Weights of a small transformer language model: MLP 704 GeGLU, 6519 steps.
Each number is 128 + 24 x the weight over its row's rms, rounded and kept within 0 to 255. Layers, rows and columns count from 0. The size above them is the row's rms in percent of the matrix's.

# layer 7 MLP up, 704x256, rms 0.0951, rows 326-343, columns 0-127
size [100  99 103 108  90  99 105 109  97  99  97  96  99  91 100  95 100 100]
[[179 146 118 142 162 106 136 102 141  94 103 109 132 122 123 132 151 115 154 114 125 141  95  96 112 118 127 150 145 174 125 148 112 145 142 139 161 130 107 137 118 122 165 142 152 151 144 102 151 136 139 121 155 111 103 114 145 123  96  93 171 136 133 148 134 145 140 157 115 210 147 183 142 108 126  88 137 131 116 139 153 153 122 119 189 129 134  86 159 147 131 128 127 138 174 146 110 109 126 172 111 103 153 141 101 100  93 144  83 144 158 101 164 103 154 161 144 140 144  99 121 124 144 137 146 141  95 141]
 [132 124 134 139 157 183 130 148  92 131 101 161 121 155 114 145 138 113 175 162 127 165 127 163  84 135 153 166 133  65 116 124 123 137 133 145 148 116 132 164 109 147 122 121  87 130 112 124 114 135 126 149 158 117 142  98 100 105 127 120 122 147 108 137 107  78 136  76 111 157 115 162  90 108 148 112 176 142 118 107 110 121 105 100 155 148 149 158 137 170 113 142  64 106 108 143 126 163 158 133 122 156 126 119 140 105 104  71 143 180 125 128 166 106  91 101 155 118 132 126 161 119  80 144 165  95 132  90]
 [138 130 147 125 170 126 163 168 123 139 122 143 133 134 126 120 108 141 100 124 178 118 141 127 133 139 138 121 112 113 107 123 126 152 115 152 153 126  92 124 125  81  92 126 137  97 143  94 106 100 104 173 154 103 119 114 118 111 154 111 152 119 145  90 157 129 134 110 137  98 103 122 137 114 142 139 153 151 117 140 138 112 118 100 169 107 127  84 127  59 129  80 134 111 120 166 127 133 154 150 140 132 111  93 123 112 118 156 125 126 135 163 171 104 110 129 135 109  96  85 133 192 107 155 174 105 167 143]
 [121 179 135 109 151 137 134 107 129 124 142 104 107 120 118 128 109 168 140 134 135 106 151 150 162 124  88 142 114 130 143 133 149 185 114 100  69  95 129 122 158  90 157 105 102 127 167 133 151 113 112  94  93 122 125 150 129 114 105 117  91 121 139 127 100 135 140 117 107 148 139 138 185 138 156 107  72 141 106 153 154 129 125 122 104 128  89 114 144 130 161 134 117 127 118 143 114 128 152 109 106 134 135 135  99 149 112 141 130 111 147 141 146 146 138  88 135 140 125  85  93 103 146 157 151 144 123  89]
 [136 139 143 182 117 137 169 128 113 173  80 124 170 164 111  80 147 146 149 171 134 160  86  84 141 149 133 118 145 143 129  92 159 149 116 118 137 129  98 123 135 158 132 139 110 129 121 134 143 141 144 148 145  97 123 132 141 111 124 168 108 158 150 163 133  58 137 140 111 130 127 116 138 128 115  96 134  93 152 151 148 172 114 138 155 163 138  72 119 147 151 157 180 153 152 105 114 153 125 138 138 143  79 119  83 165 140 130 152 165 118 110 126  99 123 146 127 120  97 117 128 156 130 147 138 143 120 100]
 [147  97 120 120 132 111 149 137 125  95 100  97 166 121 141 121 137 122 124 135 131 146 141 129 132 103 124 129 116 123 113 133 161  83 141  92  97 136 117 149 101 177 152 132 145 173 147 114 121  93 146  95 100 109 119 138 176 115 114 121 157 141 128 108 137 158 132 128 110 127 120 105 117 149 105 125 136  97  77 130  98 153 122 174 111 106 107 149 151 133 162 108 122 155 121 106 104 169 119  96 113 125 121  58 133 165 130  88 108 135 140 145 164 138 148 108 108 166  89 137 119 119 156 113 164 109 140 112]
 [ 88 116 131 104 108 164  74 156 131 158 116 141 129 145 120 105 167 124 110 158 107 103 130 110 122 126 183 115 117  90 125 121 126 133 110 133  93 132 114 145 123 134 137 164 188  93 159 103 130 147 144  76 111 146 149 139  82 114  88 110 124 132 129 107  98 108 107 103 135 150 145 142 102  99 135 115 149 115 100 132 132  99 133 112 171 146 167 128 104  94  95  94  77 133 136 134 100 102 110 108 126 145 103 138 154 158 122 135 165 142 130 136 119 146  68 156 123  98 158 127 125 121 134 125 144 124 140 130]
 [111 135 123 109 137 160 126 161 131 182 155 155 111 120 141 123 148 150 138 131 190 110 142 149  97 107 126 129 167 131 124 137 101 105 119 160 136 144 102  95 118 162 144 144 130 155 150 135 138 129 180 102 124 162 150 122  86 144  99 182  42 108 129 145 135 115 112 111 141 127 136 111 129 150 104 105 127 135 125 117 116 115 171 133 142 147 162 161 139 114 116 136  86 151 148 135 109 117 106 124  88 109 148 114 154 151 151 126 114 124 123 184 122 165 181  94 126 161 112 133 142  89 121 145 128  96 128 109]
 [104 124  85 104 164 114 166 126 126 162 137  98 141  79 136 141 151 103 113 132  82 126 136 142 150 163 117  82 108 143 133 116 110 129 134 145 132 129 113 134  93 145 108  82 118 132 155  92 164 122 154 107 131 127  98 142 121 139 152 125 148 130 159  80  96 132 143 143 118 123 150  97 124 176 135 143  78 138 122 145  87 122 105 119 122 144 125 150 124  96  65 155 129  79 103 127 135 107 120 158 106 119 168 147 118 102 160 139 171 108  69 156 107 109 142 117 129 125 166 131 118 119 116 139 178 174 132 122]
 [123 104 126 133 123  91 168 125 118 136  85 133 136  91 139 154 109 143 128 105 139 170 131 118 108 191 133 142  91 110 102 100 138 116 132  80 127 143 143 113 102 132 124 105 123 112 132 144 115 160 139 127 142 136 109 137 146 142 134 110 163  96 136 131 143  95 166 157 122 121 114 113 135 114 101 135 170 163 149 144 151 105  78 121 145  94 112  99 134 155 148 147 184 120 131 144 171 108 104 103 160 134 142 106 139 100 103  90 120 116 144 108 146 119 183 100  91  91 163 112  90 104 136 139 136 163 108  88]
 [130 117 153 140 185 110 146 162 126 119 116 117 101 152 125  97 141 125 105 140 136 137 193 126 102 156 160 110  98 138 117 127 108  77 103 154 144 148  75 118 137  80 131 125 160 118 144 104 146 146 145 133 146 118 139 133 134 130 114 147 128 128 170 111 160 112 106 140 131 149 136 123 113 164 101 139 131 150  94 114 137  74 143 135 139 125 130 145 117 138 134 126 155 143 169 133 115 113 111 123  75 119 122 120 152 109 131 152 131 124 155 181 154 118 138 157 177  84 117  88 155 192 113  80 100 147 130 127]
 [130 162  85  82  98 111  86 122 137 116  87 146 139 164 127 125 155 123 139 141  87 143 113 113  73  84 123  92 137 138 128  96 122 114 189 109 123 169  97 156 119 129 149 113 105 124 111 130 138 139 116 147 152 114 134 156 116  97 125 124 160 146 171 133 152  88 116 125 160 123 123 134 103 126 144 108 123 123 149 130 132 163 146 111 160 123 159 115 159 138  98 148 141 122 104 101 119 104 126  99 138 163 128 120 125 153  98 105 148 171  92 144 142 148 110 107 169 180 140 149 114 187 129 118 147 171 128  94]
 [134 118 136 122 149 160 103 141 145 106 129 155 148 147 127 168 148 150 119 102 152 108  83 118 149 132 120 102  97 120 131 162 155 121 187 104 104 151 101 113 109  96 130 117  93  83 123 117  91 123 157 155 116 157 102 106 118 130 132 159 103 150 110 121 152 137 100 135 132 105 165 109 111  76  87 143 106 133 112 131 113  99 124 146 102 134  70 111 100  94 134 102 144 166 102  91 108 128 104  94 137 111 133 136 113 153 110 131 122 101  92  93 115 129 122 115 113 160 131 128 117 114 115 128 134  75 106 132]
 [128 153  71 159 128 120  99 108  96 173 119 148 158 107 113 167 116 155 146 109 111 124 141 111 144 104 117 121  69 171 145 164 116 149 135 127 151 100 117 138 126 117  95 123 148 103 128 154 122 136 131 169 136 119 137 120 133 139 123 127 124 112  98 163 154 160  82 121 191  95  98 132 141 156 159 112 158 134 101 144 132 161 115 109 146 107 123 137  98 143 118 125 123 147 160 123  96 149 114 111 126 141 148 102 146 154 124 154 148 111 160 154  80 144 112 117 107 143 130 171 108 109 120 147 137 155 188 135]
 [131  97 104 145 155 106 132 125 111 138 113 159 105 138 168 113 128 106 128 121 137 152 123 126 130 115 134  97 157 124 115 121 142 139 171 126  76 147 106 161 115 135 148  91 148 155 110 154 134 147 133 110 110 188 130 156 129 145 173 137 127 112  97 144 119  99 140 149  76 170 106 182  78  98 112 147 116 154 111 152 136 126 167 118 169 153 109 169 117 111 138 128 121 140 137 150 141 113 102 112 169 156 125  94 141 120 174 143 138 133 142 107  82 137 162 123  92 100 118 143  99 101 118  81 140 161 136  95]
 [ 69 125 120 170  89 175 118 128 118 137 137 178 171 148 122 123 111 163 129  76 138 119 143 161 165 149  91 125 109 123 170  91 119 141 126  89 160 171 126 123 103 105 121 134 141 130 142 141 136 126 113 129 107 134 129 181 157 136 174 132  88 167 125 109 149 128 159 117 139 110 140  96 149 125 114 157 146 114 108 162  83 138 131 109 114 106 164 153  99 150 125 144 133 118 137 140  96 111 145 139 135 123 133 120 136 124 102 115 108 113 113 140 146 130 157  99 125 135 126 130 118 133 116 160 130 161 147 145]
 [119 166 136 107 150 109 106 118 108 151 133 135 115  79 119 146 132 144 139 143 124 124 148 145 110 122 113 128 105 183 114 112 135 143 134 136 113 102 120 180 112 135 171 146 112 110 122 124 161 114 162 160 150 123 105 121 117 140 105 107 136 104 126 126 100 121 133 170  81 106 141 117 117 161 172 111 116 119 125 125 105 122 145 132 142 117 119 171 149 123 164 132 111 146 136 138 141 143 173 105 119 132 112 139 150 134 129 115 160 163 114 107 107 103 124 124  90 154 145 165 127 160  84 107 139 107 135 119]
 [139 180  96 104  96  93 108 146 101 168 127 131 124 120  93 134 154 135 132 158 130 152 135 130 122  90 127 134 131 139 127 136 136 127 142 183 122  84 142 120 150 118 112 120 116  99 197 168  90 102 139 112 127 150 113 126  96 123 124 137 133 120 129 149 129 119 154  88 152 128 157 136 153 131 130 112 129 100 132 126 153  96  94 132 144 137 106 127  88 173 128 136 134  93 129 112  85 132 122  92 141 115 137 119 137 110 151  81  83 127 162 130 164  92  89 169 153 156 140 143 110 190 118 173 155 129 137 107]]
# layer 7 MLP down (transposed), 704x256, rms 0.0808, rows 326-343, columns 0-127
size [102 101 101 104  90 104 104 105  97  97  97  96  99  98  98  98  99 102]
[[118  91 118 150 125 152 129 137 152 148  56 116 126 107 101 123 120 146 105 142  56 112 139 104 176 162  88  84 200 116 129 119 153 130 133 173 122  99 123 134 105 148 140 120 141 118 141 107 118 155 101 173 133 136 126 144 169  89 161 150 138 113 107  93 131 134 100 111 129 154 150 127 183 110 187 160 115 139 128 103 141 130  88 141  95 108 161  92 133  88 129 172 117 103 117 115 119 139 129 142 125 109 126 130  83  97 148 139 132 120 156 126 122 131  82 134  68 141  99 180 118 161 109 109 114  95 134 122]
 [177 118 113 161 112 104 116 100 165 154 160 127 108 108 149 130  80 128 138 104 103 111 181  82 133 120 151 110 131 106 146 142 156 144 107 109  90  97 130 136 113 139 134 146 145 104 113  98 128 149  76 126 129 129  85 112 147 149 176 130 107 104 149 122 111 159 175 101 161 119 168  98 108 118 130 110 142 163 132 101 142 137 111 114 120 150  88  87 154 113 124 144 137 151 131 144 131 130 113 107 111 115 120 155 117 150 156 104 153 141 131  87 115 105 144  97 109 156 138 140 136 121 180 138 131 150 153 134]
 [117 146 151 106 127 170 130 128  55 145  86 136 122 128  79 100 125 124  78 113  95 118 141 122 142  98 135 138 150 109 131 116 153 141 159 116 113  62 103 107 116 125 146 139 137 118 111 131 151 141 109 140 130 137 115  90 122 130 163 155 104 113 113 124 116 135 122 184 119 125  86 122 127 125 129 142 107 121 144 132 110  68 118 127 140 157 122 146 124 123 131 167 103 122 163  86 118 153 150 169 150 134 143 120 160 126  77 131 142  98 119 133  64 103 136 167 126 150 161  76 137 137 130 106 124 124 123  93]
 [114 105 126  90 154 137  93  91 107 100 125 125 121 112 124 155 162 132 103 115 104  80 115 133 115  82 123 143 121  98 122 160 135 140 151 115 125 135 119 107  66 127 105 111 127 165  80 117 112 124 166 123 115 146 148 152 120 132 105  60  98 147 148 142  91 120 146 159 157 130 133 151 152 159 101 138 150 152 123 173 150  89 157 121 120  82 154  86 140 135 177  88 125 136 125  96 123 139  96 121 154 140 122 144 157 106 134  76 131 127  72 144 134  91 159 170 148  93  96 117 145 139 104  92 102  91  97 161]
 [157 123 110 167  96 135 136 169 119 142 112 108 117 100 109 128 146 135 117 128 154 128 179 114 126 138 142 135 143 103 147 146 124 156 139 112 124 138 130 118 125 158 177 110 172 136 145 123 156 162 153 132 115 138  74 148 176 131  85 112 143 117 117 136 166 124 170 118 128 109 108 148  96 134 146 131 119 133 114 139 115 143 148 174 138 140 125 136 118 157  92 144 139  77 126 138  83 163  83 106 129 141 174 125 143 135  98 166 105 144 146 133 107 134  68 126 170 127 128 110 134 105 176 140 131 121 136 120]
 [152  99 124 148 137 140 137 123 136 103 119 144 111 135 103 145 140 143 136 113 110 101  88 167  82 119 169 115 176 139 105 154 128 143 124  95 132 130 154 148 163 141 134 117  96 121 104 137  99 166 136  96 128 134 120 116 112 171 120 197 117  81 149 127 153 155  94 118 157 158 142 128 129 111 123 112 148 150 143 149 122 101 195  93 117 111 125  86 144 129  97 128 142 148 164 107 175 128 171 125 139 103 129 148 139 121 118 153 152 103 172 128 144 136 129 101 146 129 118 108 182 148  90 155 100 153 159 153]
 [133 149 151 132 143 122 111 118 133 128 109 121 170 111 116  92 156 122 124 128 109 128 147 108 103 110 162 120 174 137 143 165 128 152 107 131  93  99 115 149 119 143 106 117 120 128 128  93 147 119  90 166 161 100 105  96 165 124 135 138 133  62 125 104 164 142 109 134 121 131 165 133 159  98 132  94 110 136 143 107 158  94  95 102 138 126 140 172 129 129 180 104  97 167 161 119 122 144 157 117  88 111  99 120 157 121 167 150 141  95 130  98 121 124 168 103 134 160 149 111  93 135 154 132 138 152 159 116]
 [138  98  91 143 107  90 188 152 132  89 170 127 140 126 177 134 135 138  78 116 159 127 130 111 137 109 141 162 144 132 167 141 125 173 134 147  99 117 136 127 118 160 115 116  80 104 159 103 163 103 100 163 157 144 124 120 152  90 142 106 104 107 113  79 173  93 156  96 128 146 134 157 148 135 117 125 130 120 128 130 147 108 122 119 126 164 163 124 122 150 126  89 108 108 144 102 125 149 128 165 106 113 152 126 129 119 145 163 101 131 170 149 114 142 118 136  97 100 129  74 139 102 111 102 121 134 131 152]
 [130 114 107 143 163 102 123 126 151 107 119 102 138 177  86 120  84 142 110 125 103 122 124 166 140 149 124 178 153 127 106 154  94 133 171 117 140 135 130  94 125 152 163  93 118 138 168 115 161 128  56 138 116 116 124 128  97 138  98 113 141 149 115 128 133 140 154 126 126 119 143 136 128  95 123 121  98 106 162 131 105 142 112 151 106 144  81  86 110 152 106 123 105 104 142 149  98 114 102 124 122 151 141 126  80 148 119 137 173 176 186 150 142 148  97 116 156 123 116 114 116 110 114 139 144 107 127 151]
 [ 96 113  96 137  96  93 124 136 173 148 110 178  89 106  91 156 126 100 151  96 111 142  86 140 116 169 155 114  71 142 137 110 159 128 118 121 181  93 130 164 142  83 129 154 103 127 121 133 200 126  95 129 132 135 151 156 151 133 120 143 125 113 132 140  89  94 125 122 120  91 173 131 106 115 133 146 133 140 135 115 115 122 103  93 129 103 117 111 130 110 120 119  86 127  72 123 136 163 132 131 147 123 122 162 117 134 117 166 159 130 151 114 136 117 131 148 113 125 155 130 135 136 118 152 137 104 111 151]
 [148 162 139 132 145 109 154 164 101 120 115 136 158  94 147 126 111 168 137 116  80 121 150 101 154 148 132 169 148 123  81 126 109  97 127 142 135  98 135 119 105 146 164 143 150  80  89  89 162 126 111 153 101 138 159 158 161 135 120 113 129 143 126 109 160 137  97  97 115 148 113 143 102 165 103 155 152  86 134 112 128 172 185 125 144 103 178 128 113 148 132 168 104 113  90  93 143 150 119 138 195 131 113 123  72 122 120 138 185 107 114 152 166 123 112 101 106 139 101 124 123 127 120 130 137 124 104 114]
 [124 155 136 133 143 142 141 129 140 127 143 127 140 125 144 123 141  99  95  74 140 167 157 135 145 138 139  82 106 120  97 123 129 101 167 110 154 176 130 125 154 126 124 107 132 152 102 106 140 137 130 125 126 174 132  95 133 116 126 128 130 107 119  94 160 110 134 147 185 125 113 110  94 101 126 157  94 145 141 116 133 128 131  85 114 172 145 104 118 122 101 131 144  99  89 114 161  83 124 121 151 125 149  95 130 139 150 179  94 159 118 121 140 154  97 149 164 127 106 130  97 116 109 104 133 134 131  78]
 [ 90 122 109  87 123 109 143 138 119  99 112 185 115 144 177 118 141  94 137  80 147 145 123 141 111 144 132 141 106 151 149  72 112 154 123  83 109 123  67 132 133 127 121 158 134 112 126 199 113 134 187 117  96 107 126 127 185  97 120 104 103 113 136 104 118 104  98 106 165 133 139  88 140  84 153 112 114 124 105 109  73 107 140 135 146 158 116 129 161 128  91 109 122 132 119 153 145 108 117 110 105 111  96 114 119 154 134 131 104 112 115  92 149 135 123 127 152 119 115 101 112 160 103 119  96 176 154 120]
 [137 166  92 103 116 121 124 109 135 158 169 113 124 150 137 145 132 110 117 141 103 111 154  97 132 122 146 182 138 127 128 111 137  87 131 155 132  55 120 147 173 117 157 131 105 134  80 166 148 160 117 102 139 103 137 199 153 123 137  97 120 117 156 114 118 114 167 123  86 131 106 132 114 130 110 148 123 147 135 126 166  88 109 134 119 149 161 118 150 130 131 142 149 145 154 177 185 118 143 154 160 108 177 157  98 158 126 131 157 118  94 102 127 110 125 126 133 115 118 143 107 121 171 150 140 137 111 146]
 [147 139 123 145  99 129  76 114 116 180 137 129 127 121 157 159 115 128 105  93 108 147 126 147 116 127 107 105 125 159 152 134 117 127 131  73 165 157 104 130  87  99 129 105 110 154 116 129 154 150 160 133 156 156 136 139 131 167 112 106 128  88 151 118 157 107 178 132 117 175 118 153 117  97  84 118 122 182 127 120 161 126  85 148 119 164 149 100 180 107 116  99 116 133 135 168 103 142 153 124 102 115 119  94 110 154 118 142  67 141  93 108 124 137 109 130 121 108  98  90 129 107 165 115 140 116  75 114]
 [170 159 127  89 115 104 151 136 124  91 111 122 125 126 148 141 172 128  81 152 113 148  77 133 125 146 136 122 104 128 133 133 111 127 144 140 115 131  94 140  96 141 119 174 144 175 133  92  89  92 139 167 141 113  88  92 157 144  99 112 188 136 117 124  77 117 134 158  90 136 122 114 106 145 121 103 135 110 124 118 126 111 102  87 162 177 145 157 122 147 140  97 141 140 120  96 113 151 155 109 133  85  90 145 142 123 132 116 138 137 135 107 137 110  95 140 112 145 144 123 124 151 124  92 100  74  63 165]
 [116 111 150  89 150 105 148 149  98 107 124  80  90 131 142  96 131 160 155 104 161 146  99 136 122  98 121 169 150 191 163  64 147 156 129 134 113 120 147 155 118 128 134 162 146 119 119 149 137 116 155 120 135 123 121 103 115 123 153 107 149 179 145 162  69 104 120 133  90 116 142 106 134 111 165 121 159  75 142 177 112 116 147 124 118 136 130 124 105 103 117 154 164  85  96 146 123  98 113 131 138 148 149 132 126 140 152 133 144 143 124  80 144 135 128  71 130  94 131 142 110 131 118 162 133 131 167 119]
 [133 125 121 146 129 157 101  91  93 110 108 108 131 124  76 134 113 124 150 150  99 142 138 129 106 176  96 145 141 173 179 139 125 115  90 104 116 176 161 170 123 147 154 119 139 129 140  99 161 137 107 135 165 118 144 100  60 120 117 128 136 161 148 125 142 107 162 142  95 129 132 137 119 111  78 134 145 119 100 126 112 152 168 135 140 153 145 119 146 119  98 109  98 162 128 131 117 118 136 180 156 113 110 135 110 131 134 109 176 170 119  98 169 106 124 108 114 172 162 133 141 135 127 132 103 128 119  83]]
# layer 7 MLP gate, 704x256, rms 0.0898, rows 327-344, columns 0-127
size [102 101 104 100 102 111 107 101  99 103  94 101  91  97  98 101 104  93]
[[ 61 153  99 143 129 121 113 123 132 108 130 106 113 143 156 113  92 137 106 119 126 126 140 166 129 107 143 159 102 116 143 151 154 147 123 136 133 121  85 103 130 139 149 129 116  84 131 129 107 136 123 133 121 132 109 145 148  86 154 154 128  85 117 135 142 124 126 134 143 121 141 122 166 101 102 121 110 160  99 102 147 162  91  99 139 140 135 159  93 105  93 129 132 150 119  88 129 105 141 136 112 152 144 190 112 117  92 128  88 135  99 156 101 139 162 129 121 149 101 123 160 174 133 153 131  96 121 110]
 [130 138 121 114 154  93  97 142  99 151 154  98 169 132 131 124 116 139 148 115 126 127 119 148  97  89 152 123 100  78 107 150 129 157 132 139 143 159 116 154 143 124 124  94 135 117 144  89 107 126 123  78 108 119 103 109 128 108  85 142 104 106 180 145 144 136 158 168  92 100 128  98  90 111 111 110 105 125 133 160 132 131 155 100 122 169 147 130 196 159 116 102 151 103 107 112  89 110 139 108  93 124 105  96 127 123 140 104 134 120 167 170 109 118 134 136 122 136 139 142 179 114 145 151 111  86 111 160]
 [115 146 133 156 141 121 123 150 133 137  81 108 134 111  97 111 184 128 150 112 142 120 118  97 123 130 129 112 127 132 123 144 110 128 144 108 189 144 172 163 141 124 160 157  97 110 160  94 161 137 177 157 120 134 102 127 128 115 106 168 147 156 155 143 144 140 110 145 160 111 114 131 129 124 122  99 139 138 115 145 105 172 167 143 146 139 129 115 133 144  75 101 138 154 129 177 150 128 140 114 117  92 103 179 142  90 125 128  82 142 134 111 113  96 117 122 105 181 121  99 111 130 140 143 152 130 145 161]
 [179  98 119 142 181 178 101  80 102 124 115 158 153 125 119 125 143 128 108 153 167 152 178 178 106 172 167 130 161 121 149  88 116 187 109 132 111 111 106 111 174  82 110  92 109 117 123 116 151 137 129 126 123 156 144  78 115  98 116 161 106 142  97 156  98 126 140 122 147 187 132 150 129 119 136 131 120 116 169 116 110 149 119 126 124 139 123  98  94 113 102  88 153 170 152 146 146  68 136 110 103 107 121 161 140 131 102 119 110 114 109 148  92  90 109 151 173 111 128 144 115 132 124 121 159  95 104 171]
 [ 96 152 167 137 143 121 134  80  90 146 156 159 148 127 148 158 167 102 101 112 112 114  73  87 163 123 150 100 111 142 122 115 105 107 131 113 112 127  86 107 129 120 108 158 172 150 120 141 121  99 136 162 181 125 172 155 118  91 104 111  93 128 136 131 131 143 137 114 143 142  90 122 105 111 115 117 118 165  78 163 125 111 124 127 103 102 153 150 133 176 155 106 118 134 161 114 111 122  97 141 137 128 170 130 159 116 172 120 125  98 125 139 152 134 143 170 102 132 116 142 138 153 161 122 117 114 101 128]
 [161 179 101 132  61 101 147 153 104 109 108 120 149 136 145 159 135 154 130 177 151 124 115 169 111 132 126  80  95 112  95  81 144 166 132 125 139 144 156 115  85 110 114 133 110 131 131 143 152  86  72 104 147 154 107 131 120 113 116 153 178 140 145 143 128  95 167 141 129 140  69 140  96  83 168 122 135 150  63 126 150 141 157 155 135 174 137  97 149 141 133 128 123 148 129 110 151 129 140 107 123 157 153 146 129 135 106 138  95  94 114  65 100 105 148 147  94 138  64 128 133 155 151 147 146 153 117 139]
 [119 123 123 133 115 117 105 143 134 151 106 164 100 170 133 106 157 150 139  96 168 142 129 139 103 131 115  82 127 121 149 108 165 135 147 120 131  98 137 156 100 130 138 109 107 160 155 150  92 146 117 145 133 138  94 156 176 129 143 133 126 102 142 128 146 141 142 132  96 135 129 141 102 130 178 134 147 116 126 159 124 113 120 120 175  89 143 109 150 118  94 121 150 159 147 118  79  87 123 150 103 146 144 120 172 119 107 155 124 170 139  97 185 130 131 141 154 174 150 123 160 128 167 138 153 104 130 107]
 [129 144 102 124 144 121 121 159 152 141  94  71 120 141 120 172 180 121 132 147 153 112 133 169  94 179 121 143 155 141 120  92  84  62 138  99 122 161 120 146 140 175 107 150 102 132 116 111 137 148  73 160 135  91 140 114 122 131 132 104 134 132 150 158 118 133 123 127 156 181 121  90 162 193 139  91 121 150 161 158 131 131 123 142 137 125 119 134 153 139 129 113 132  99 144 123 112 113 110 158 143 142 131 131 195 132 132 118 117 116 114 121 136 153 124 137 144 119  97 163 145 131  98  95  95 108  90 114]
 [115 159 132 113 140 115 145 117 117 119  51  79 116 106 135 179  95  91 120 157 141 126 167 122 148 155 150 129 140 157 136 124 127 191 164 128 125 111 125 147 169 162  95 146 133  99 118 119 155  85  72 152 154 100 117 105 123 169 110 139 131  95 163 127 120 143 111 135 138 135 158 135 128 137 133  71  73 127 127 131 188 103 162 116 125 131 138 104 119 137 120  85 147 153 153 110  88 142 144 135 120 143 168 130 106  89 117 104  88 117  71 126 120 134 141 142 133 113 149 184 145 117 169 126 121 147 104 107]
 [136 136 114 159 106 140  93 150 118 149 125 128 118 142 119 159 122 148 112 142 154 126 100  74 140  88 153 143 147 111 118 111 152 182  90 144 114 140 136  91 130 133 141  77  91 124 140 182 139 135 110  98 138 133  99 111 137 130  86 121 150  85 117 177 113 117 116 144 133 108 170 132 114 163 106 114 124 111 123 132 114 142 109 136 130 108 134 173 163 117 132 149 122 111  91  84 108 118 166 180 103 137 121 136 145 162 134 113  84 118  80 125 100 117 150 122  66 111 126 152 138 145 125 142 134  97 123 170]
 [166 123 161 140 121 130 133 157 134 147 138  97 113  99 116 183 139  93 143 122 163 130 125 171 141 171 139 128  89 130 155 111 140 151  86 131 103 108 132 132 182 119 135 119 136 125 105 132 128  88 123 100 151  86 129 119 120 108 151 138 137 112 126 165 146 106 117 109  99 134 139 120 106 151 119 137 154 133 152 116  85  69 124 108  86 103  95 111 119 143 140  70 163  68 156 101 181 117 137 118 105  96 150 102 125  98 143 144 100 116 119 132 117 133 108 147  94 100 158 151 157 105 144 145 115 156 128 133]
 [132 111 156 111  85 151  66 117 155 140 140 154 150 133 140 135 134 132 118 145 125 129 106 119 150 144 130 156 133 118 183 149 144 125 112 129 163 154  91  97 132 126  91 133  97 151 109 136 120 157 168 173 117 132 115 167 101 140 174  65 126 121 128 156 167 172 135 116 135 140 144  98 170 119 163 144 137  93 113  82 136 156 135 150 113 155 108 118 123 119 148 151 142 143 157  98 114 154 107 149 137 156 185 157 118 102 155 117 112 123 132  77 129 146  95  91 147 165 102 106 137 139 104 160 149 150 160 137]
 [101 169 112 105 102 107 119 124 146 106 134 105 150 171 121 111 113  75 137 153 129 123  89 110 119 127 129 152 145 140 102 139 128 139 136 132 123 127 110 134 131 135 157 102 140 135 111 105 145 124 112  79 105 139 162 155 132 123 156 124 138 153 134  96 112 102 122 103  99 120  94 113 130  97 128 126 123 178 152 111 160 112  77 112 105 134 142 144 125  88 140 157 120 150 132 151 178  85 126 117 195  90 175 128 109 103 130  97 139 123 113 106 114 103 131 179 162 111 136 124 144 141 161 128 132 126 175 135]
 [124 101 107 122  73 168 148 159 120 171 133 125 131 121 146  69 106 159 138 110  97 141 121 132 142 172 110 134 179 117 117 142 127 132 111 152 157  84 158 156 141  86 160  88 119 120 157 182 126 142  80 134  76  96 165 137 115  98 142 149 173 122 117 127 117 150 165 159 115 143 108 128 126 124 114 119 125  95 158 106 130 151 108 148 116 116 113 136 115 158 143 101  94  98 122 119 150 126 133 117 143 107 115 102 159 129 106 109 148 123 143 119 131 137 152 143 115 159 165 139 114 133  79 144 104 176  88 123]
 [117 101 149 132 150 159 135 127  69 116 131 119 151 152  81 159 140 130 138 104 124 102 148 101 102 126 175 168 132 148  95 119  93 111  95 166 125 190 132 108 115 134 154 139 136 122 148 116 115 127 101 166 139 150 196 124 168 143 100 112 145 144 135 135 125 139 120 134 110 156 163 114  83 177 105 104  91 139 163 115  77 100 126 100  79 128 152  85 143 124 111  43 162 139 142 147 151 114 134 120 116  92 145 149 141 168 127 137 173 178 138 135 113 125  56 130 123 131  69 118 120 121 103 106  78 118 132 144]
 [152 167 143  99 177 156 117  86 100 137 121 107 111 119  69 171 114 159 112 175 124 153 121 134 112 117  79 135 144 155 147 133 114 122 116 149 113 148 112 113 108 135 171 127 112 116 126 121 105 172 143 134 101  93 112 153  86 142 112 152 103 152 138 122 105  92 112 124 142 141 126 127 141 126 124  81 157 137 143 132 127 145 152 120 109  78 113 137 133 141 128 141 123 139 123 168 141 117 129  95  99 126 100 127 174 142 172 134 127  56  79 115  75 166 119 142 133 136 127 131 114 151 123 128 149 107 110 113]
 [108  93  73 154 151 120 147 133 132  85 117 161 148 127 151 103 145 229 127 160 158 144  82 132 159 151 161 117 156 106 149 117 113  88 128 151 151 140 149 125 124 155 115 130  98 146 133 123 120 122 150 142 116 136 137 125 105 139 105  95 155 124 118 135 153 117 158 149 124 130  91 176 152 128 167 128 148  93 134 115 135  94 119  87 170 131 148  97 124 180 102 111 143 168 158  90  99 156  96  81 113 135  90 155 117 113 151  92 128 149 105 109  63 119 138 115 103 100 135 147 149 157 130 107 145 147 152 135]
 [131 155 154 119 109 100  97  91 128 138 112 101 101 113 113 146 131 122 177  95 150  94 126 120 130 139 142 125 114  86 167 112  73 131 133  96 158 137 159  76 132 153  99 154  81 132 163 154 117 131 129 132 129 101 106 161 130 128 152 139  97 119 123 107 128 127 152 100  96 105 149 119 121 110 172 133 128 158 117 112  92 118 130 115  78 124  82  83 130  98 164 104  99 150 174 104 100 109 132 117 100 147  81 115 131 139 109  74 162  95 141 150 118 113 141 141 122 131 164 123 133 122 132 129  96 138 120 147]]